Weights of a small GPT-style language model, trained from scratch on English Wikipedia.
Architecture: rotary positions, tied embeddings, attention and MLP in parallel.
Training: a variant of Muon for these matrices, 127M tokens, 7764 steps.
Each number is 500 + 50 x the weight over its row's rms, rounded and kept within 0 to 999. Layers, rows and columns count from 0. Numbers have three digits each. The size before them is the row's rms in percent of the matrix's.

# layer 6 MLP up, 512x64, rms 0.354, rows 0-99, columns 0-63
108:453498454471447522528502521460537502446494413399499509519462517457515439471444467454457545646519430460403500535486450445535400595515474464540435421475556447534522467597538497459512559478505545
087:475570473483488514449544506487498530486553504447546437456501586542541476589534461511475469421508354520422558574450487520600532471453528493605436549494558511509495503419401487474449582515520484
116:441381511424439595458530569504493472513390481569506569442477415520480494507475543573533531463510479528429445526442495388501587480515516602487457506508484511460474491487451501450557591456537475
095:436389531553455538498480475507492520557517501514451480461470521539396577474529485596522565456514565472517496440432579448527529500505635458539540485480576476440565537478485553588415533473430530
115:544554493590484546431490524486437493522517593466562518456601575441445456441542445430468468526508535498465481510489394473473482452478597438498554589484539483533484437510534436606506592520464475
104:536530535493474402504500479418523528488587460506548569496497517484471585499479523641569517559458543533490481506534505488485503421485544471504507526576596490525494573357532465614469540440554471
111:449453422431501503487532488497513513480555474487452477591478501559616500498522457505571482543504410563466468491501524463424453496583546559541589592622609547483426524462556474506468477460531526
088:485491419505507438440472444549434559552503535545459628503554492519540473457397492560415476456523481574466548589431458453507487571481499523483555558587501497515478541553433418502483449585543521
112:432388537482503478423473470448529478513412515532522519558624476417451521510436498433500483556551572556538546480509463430476540450519572401532526517361533478442464490455432475485502536502497487
101:540545477444448538481572539535496501477484457495546452426525367529511493576388561615491527412568525449532473520499463464511490418471537600439492543511507502534465573487391441459484490478520527
101:432512466602563484478371509508477542602543501510441482417563447535527514555475507536524505454384490450482391539541452523512625477444503455476554524504537485436509516558531492430476532552518483
106:516474473476538538429402410544460551463409529569535432548438449562556531545448484504501492490576497408541550489541592538531437581604548451539463456487490526404496493518558535440469517522524507
091:476546562479521539465379432441516629443479458497534483484556479533498481497575518495603525450565531480528544523547499389543490409528506462465556492583443475492516430530461455565478559460445570
059:546548563576511522495485499537448477497390494569545538489496484573530478556484600549496448443517520500540428401582571514518529550504545550486484500512457453543558562359567456482548543518455420
102:508511509463479389504515504413495534486487487482527525580444562584437506593412555542572563481544457482474513490510480495328462489521500517540465577581508528425549539540416495452504456497445518
077:514433483550483550470620445511502490555528538500536528453610481403473583432505522466546464507431499602452545489527533519423572525545488432492496546534468406431592483488583458488476458555521526
095:510504444546522504539535441606418505592375564483517482510486467552447465514467469527528589516498553543473527534404505565469377508458478545496436540530453371495476517535560541485502559462529522
111:528492582450552530433551498559512469480453503406433459424525454476402545567403555533525453488512428505423533529552471450521597483454418526425481529437515571480442484527524566415477466493525533
120:453500634421424458555467567554599525511571461482424521403542578438492384515439431509549520543529509541462402499482516503483506515528494482509430512509503520459453497542510542447431470456453466
127:518407501376507475527578564493610475525517447591537509482451489520474561509495527509505518476491453506414466581509490464519422441584547537529536550500444464531384486456439498380462509539535529
100:442538447484369468491560424420500532608478496411500594487577550458505526518446515489512565485540454616567574464482476517529421570446527491453487465466490551480503473439486473518437489538484564
101:556482554457538506600525511512498452461563584412517529469464533483567572451592463409469576582539448445451555542488528503512473569554439435531453431514481479549496448516393440493502550504440466
127:461451516543448535531522552556501563542426520533512475415403453578530518453459534460484429579490471606456496382513459400531475445517595548441527508510485546443503484524476543516543469518609517
097:445514590513487584446528581561438479523440439573507584433505512508368543455447516431588502486501401512513474478532446487544563483479455521383453479455525485535472519479506512430447564547479503
090:522536506529493472502464487440553560497527477535581523424485432436518584450556405493519457405567571421491421587541426506509423471537482561496431486529473493442514440573547383471521493501540477
092:510544413474542433476476542475599556476561552450555417528495438474590539455572430500447527525462443506539505547501555501528471502523493455553439513421494556394468547585413520483524435502589547
091:534546472484514462571546563427573544526522634542536530587427524542407537523552520476481512443461580482543485498542559427428485556515412497501449501557508491445465550444513499465520499574593570
104:481534583381436564421482438477471530572495521570462511454578540603499464541485447415502501476472507507538548523463640467562525544456506564459513506469452454482485451522451502551535484482477390
109:443577523538476500523457526590534483495492507523467462516563567465508412551443570536574417607458563472476517442553513455500498503512435421452521507504578547548517516378502549565577444494435439
111:455533548501541599390497550447480579541402400478433477514512474479543505569532502576506488516454495468534516526578442481586439562373567523499508498515504474544506512470516482534451549574569567
113:564541460349464568492609544467557508511544466497497462493509466469513505507576500534558499522509505575532503501440450443462534423515560562475639525476450539490466443448499508420537529608543525
094:432566547498526526580422501558461470428544572507483592592510553486532510476498593546544428497437420507448469499458573496372531510546504443484499560455586559493519494460444438553547495459488490
056:492450497546530596492546497505524484503477532480572512475425532477486553558545504478513457481545627522512472547509487475525497517568480471379493442600491488561502449455491350474590570614484495
099:453465471460392493506542417438464562529443515465472445561460510440519523422478518555520574444489521471491599465538475328445461524528550531547476585516465492490429499496534495494568446530577477
098:468452479473551451564498530474552534466565529491463528403430464473539499484495480569467507528485495393477541561550497453579500531542497633557468513556588442548493618537459439575439501576535507
100:515497485410501466454437585519552513523469437398470445573442485483508528509617442456438512478556526500524469475547530542546565474518509384518438421557497484505450539517478491527565478346532507
084:485582601522541500551532467480622488502678517484462419460490488433525571440515457509468494462527472443614513448526513409512523478537493495520484554513466487472520452464483583504510507561579481
105:582567450499506548567399522448501558523540463505547579537398548521501466484547430454526527538513515528490514463499511518447508388446504479501457478543494504497487604642514459522436393430457482
125:484609544504539516466576485469473599588537440497417617438542603550525608530467503521520529597500442533510517562491548469462481520528446526405484499523503515464478443533450494465457434495555518
096:495570526439430423530499500533431521418472519451447472563499510473550422556480447559552494583439539595591549546521488524506547562434520533441486494403426592456488548522455571498521539536441511
112:523396461501483542457491519504531458555487536539576492511487514569472507470662545372431490542435576444519477511514438496552489516534536547399523534473498430518602464486534494517447544495581455
092:622524593479478542517495408452595480546500531507488475497481511473448454516401510572541535578457501548532418491491384513474448452488594467497471496480506588458415488528493496467581409540500525
099:563571429522451487500444424423489584432460540511490588513449501463424439509397496483533508528539490442537567460507549453458447477472493430419506590548488523538475486552589514586486519569422528
110:489500580491537513490501366551487600552449588464508588519437494571490493531506494509459501487578501440534522540468589539425417420498547551494572475467400523455452478525484498443518435410509518
103:579549497542523588543509537498581492429433512389414516483495490431552441493401539556570520439565523583443498474441519501585545485478479494522513521436411452437476485475493425516433495441547513
028:432506436478447486532476516445467520549485544558465555441513417441565522569589470452597577428536421427509514543521460530507493438536546472541540531563571491470541547413513542575440476452410496
100:490615530521605506525492468525502520513511512497500445482507522540464520524499486588481488482455456521494478508417521574391521481458508412505560416504415527535627492480481606640531459559481487
096:511468382475526428446496456503448576540451550463474555497464545521502452451479462432439584490502426475425422501445463468523528461462404519384490473591462535478490460535504480444539481625522502
096:537459486481472485427467551378497554575457423512492587486486493582503548410460473446473467533528494570414366489492573545500509520510543585482504450553523529535506448388498540461509456536551476
107:414462467517434444544499485527531372589518521376470522490522488478557515452569441511509507476576462554542533614471475516487463505498566503439520374527432526444493495415483561501469524480536555
116:511528619484500562418553457458508495545568626501505487448506482555485531423543502511562520512573463507569532505439535553406590531488472480510398466526470527577620496460490527555429514532488492
103:456501541459479470599471474440510427487568499489497510462556549471460503536461493479621536479567487498500493533510427361463454534436561562545507432539593466576539509607466396520456521514502510
046:543430384573500461440416427478551506419529474524464564441519442611428500517508473517590534533516439499499517508418480508409548480478517441554537411531522409508497494491456501492504490493554598
109:416473476452481547514446472401590428480513535435508467495508479487515538449477552398516521553589486454487507490556651507557528499543579502436425539480493564487483513463481510358494537495474464
098:482519513586504521468468599485551616516511446449396549487574473390435463517481500513542567488417534568504511494516523523549487457510426466363530536485510497491429408475459510486423546525483530
102:489557556416354578509541491495517490474478512483444556512474402514577455411505486444449480524526543485516610401443480581529514501526503575568533475522520502480571490578532484548433495548555477
073:550439534542465436511466501502465612473484577450512520490492480538525495534584519409443455529449523493467569418547596596545483468507525552403468542392488557529465495519475535526424480521455605
095:524444440519452537583440449536525454485448556441496539510559558462520457516424526582464480497515619522432571532549491443447529472478615531449533484510446443462561512411582460419548477533471531
106:551504524520540495540461474527437510513471471399423569549436465512446477455588445501459450479465456465494541509585478522617462546550501391429465459558398470536521539523387554505549518505445523
080:426485470505469545506422438550470534498465399502500523468471482546449466459456573521549467531576518404479422475402432533500525556411495489510459479620532470412462480577513425471574503543483564
096:526485506449488497592513591455417576470509516387431532491558455433568550518571475458551548569477506470461521500500503455467596512596542474436493456497458522376526484485526594524480538484559548
120:585584463485542548501578566531502499462498522534480510608485522489425495565367561592471405492596484421525515540519521456416528500496508522577467445525522527486514521492524469435521465589560457
100:478517530518628442495444530455444437425553599444492498482506433449456490467485416453530330522464452564478579479466486466567520487534532475472550476489522458452507514506506469511453519497616547
120:484527453464517543536494471543533504546491414550483589468500507508619524507492464497449534512598523377581470456499481456516520420521512400481445531549540473468393468572487465606483435510435445
106:530526556471427541490460569464488539471501440524523524462546537542525505396539562477447513575512438442459489643498518401585571557562516574413523520529544459509473474494462521516438543483603464
127:396483440618489513505446515513458482443435546492407546541534501474437416566515561517490521482536476432469463493497549498506538474492490636576447519572439568500466563401465531527485456482552560
111:487507480380503534535513500543408564484386454470559526506399548475556442565463588499455496409583497510461526474404481456486555452485517434432516509594479539527505561518537562528460474448522482
098:507506411471596425535640572478593468432485524496507612518464476563501565493555560479577488456551517487447491513493486480559478584506517481475522586577521412519506494475471566487560492504503424
105:532476522516552420523451505467570487435484525508491532606526502501586536436543489519578434456503507588423433423454530633521472530488511432527494524418492493460599499452440476560486448595481512
076:483427626532517461518469491487412506432456475550441470465455466477540539516480501448565479537510379544455495544536553523528490480481494544515451433417524544452490561423516570375426483543558423
105:471479433448544601433442536384428531541512436490475534532509444505510490409545486564515476536479431440440433548498486525534530465511467497467603507482372547511478571518463577443556535489488426
033:496567556566496515575440451494482473487410491450526505543520485434545455506516549466502422432477620489419490589540454478526422466600522483407477579542560511481476434545518447507499542576577471
075:502515483499500539510487477437545492566427510535514611405561492516514494452463497590478600634404465448529532530434510521467480524383431485436505593480533565525523455472456515531530509480520572
103:533470435517537517518523514513468483491476494449484560543448486434569471380503563528468537631433463403394478520480555465529456443514501479496538438528551502450447490458397584543557521574559543
108:502623442397462394510462466452490450462485516539411595456560521534499548531469493546539495504557501436483433394535563464540480439484439472502555461511476558491544587435462458537439457543496478
109:548450503435511522546592566513500456517492517472512534428534514480535507466489451423425502535593501390469548496510514549585440518499516443482452462460527477597570428629408515486490543415441508
129:497435440500536537472505486469463515577466492431594518576498488603510498494490455344519420543573529462504384539446530538527529579545508476534482460495582512491571535453523519533439471578474443
109:503475540507536530523504591427498384425564486514450491473497427574519505486527492528539498539449429487569511515559522473552520423421446446444469459423408627514490517431418537472511542588492486
127:510440522467558568484435533490456454433467451407451479508407513549479426460483574584568491509468505500472507449535433359463472543407486576522516470504495484520496447526499452421423491576574475
094:474565477493506591483447583536531555410554543461398514537575494568501496483497459551560484553441467585416550500504522556517381468521519493576542456440454467413459512457559567454527541463487516
063:521429511544419384529478497547610481492534513568563440473544556465520526575502485554585516502419407537508505507511465469479448489496512518521395494601478546535476442490508559502566491506551625
086:471533495554555543502506386567554492452446556565531436510500549550501525582426469527588475520373536395473548489476497586592493508530536494504503508519546467484546500502473611535522593504549459
109:493507586471517446486500569481516487483567569417464474487500530489453513506443484541584504569502399623506500518472508469573641523507516537534464599461569491569480564521450516502445454473521607
037:493532565546472573433522531548492485460469461471566554436452424509535579476536615546430485504456543530570564393511528491407471484598515523404556540560456454523501542572501463524514456475560519
109:522483430529507463411565503521455452480544571418384483483540427525461463425516477461539497516482478615509507524502538527528506542507462495418652496424480524480449521423554502563446526555510420
114:511563527502461377575478465490525569486559633496568454520535527530564421496437492522510616539514503519462548534581582478512524550472444474472528475529514486561419492550554529492549519507405426
091:510420541388500496518511438448568539544502419486439436538530531493525554574475585463518435465527530452536508455508475463563562471431495449427383507470426476407517477481465477501607557432496486
094:494438554502501468633475422461597469510521415450475558478549498536617589423487478610521545528470546474503452521540461513431562573577500451506517544498495489469450457444439496496525526545551537
122:519522410524466470455471501525505517469460572391479542498423567577485569545457398556512510442516472514539508551425459576459556490516492454441459507431414454480439458518470478504626403515455515
109:448456458490561465435546574519513502532532523516504447535569497537445504587428642484478567484521510436523451440552508520446611578585497528505420521468577441473504579500473557539471460516426477
097:570447542504541532469420449588463486511472452449468498451525470510404601606517460596562506433475408511559542512474464508436383492535426473530483501515485495423550527459574546523493513546468543
108:475487566572392538447538548473588505495576570536530415429583564501443504523478560526511522542373446529504405491464570494430560561452487582500480512491446545469488458472525561477504447480486508
081:527424587491502552535469417502571557529487520560490462536491464414531540535455481495461421477496566535527470565591523491548467510526488522539521583479450424457490452420490499624493420453630513
108:375517576512462478482501539474569513391498550576466478463604539536586554564472461481515575556444425557501489530538476515449436531577474546582528518473523558452541493516510440467447492597490480
109:525537460455467434494443474520511502455530594483554546477549502477483520512498465517500395417526564494508547537570456590486483598504498595446518462497511501499462528392543425495461351578562467
027:468522520419573503522495437582555468567509527513479426436471494531418486403579486590513438466417429445482501498546502510549573435518426443445543545478534416502537512457581521577557535518451492
093:448442486453521496508490517510596552526525515472468522498491604602456472525486423621524545476588520488599514487486538528469505416600503494466429382518476524566515538499413477457489480455423539
079:606513539538485500452490568526496474530598422393543526526462468447489558448525522550572469496407510538547497537535472481508480565525464523480530505409472496572487527472426469434624627535473499
088:495487502385443555482542590464475492484464478521470609535501452427544473498550507521538512554431416462461462579523494434479515512491512453465478368541435515535435573479448503402469552518595535
116:548541472496531494434535501472490476563461555518514557602549584419492554509391533453504494565507534544479479485535479466482560586503495514508547521429621403553535430464515521558375513571480493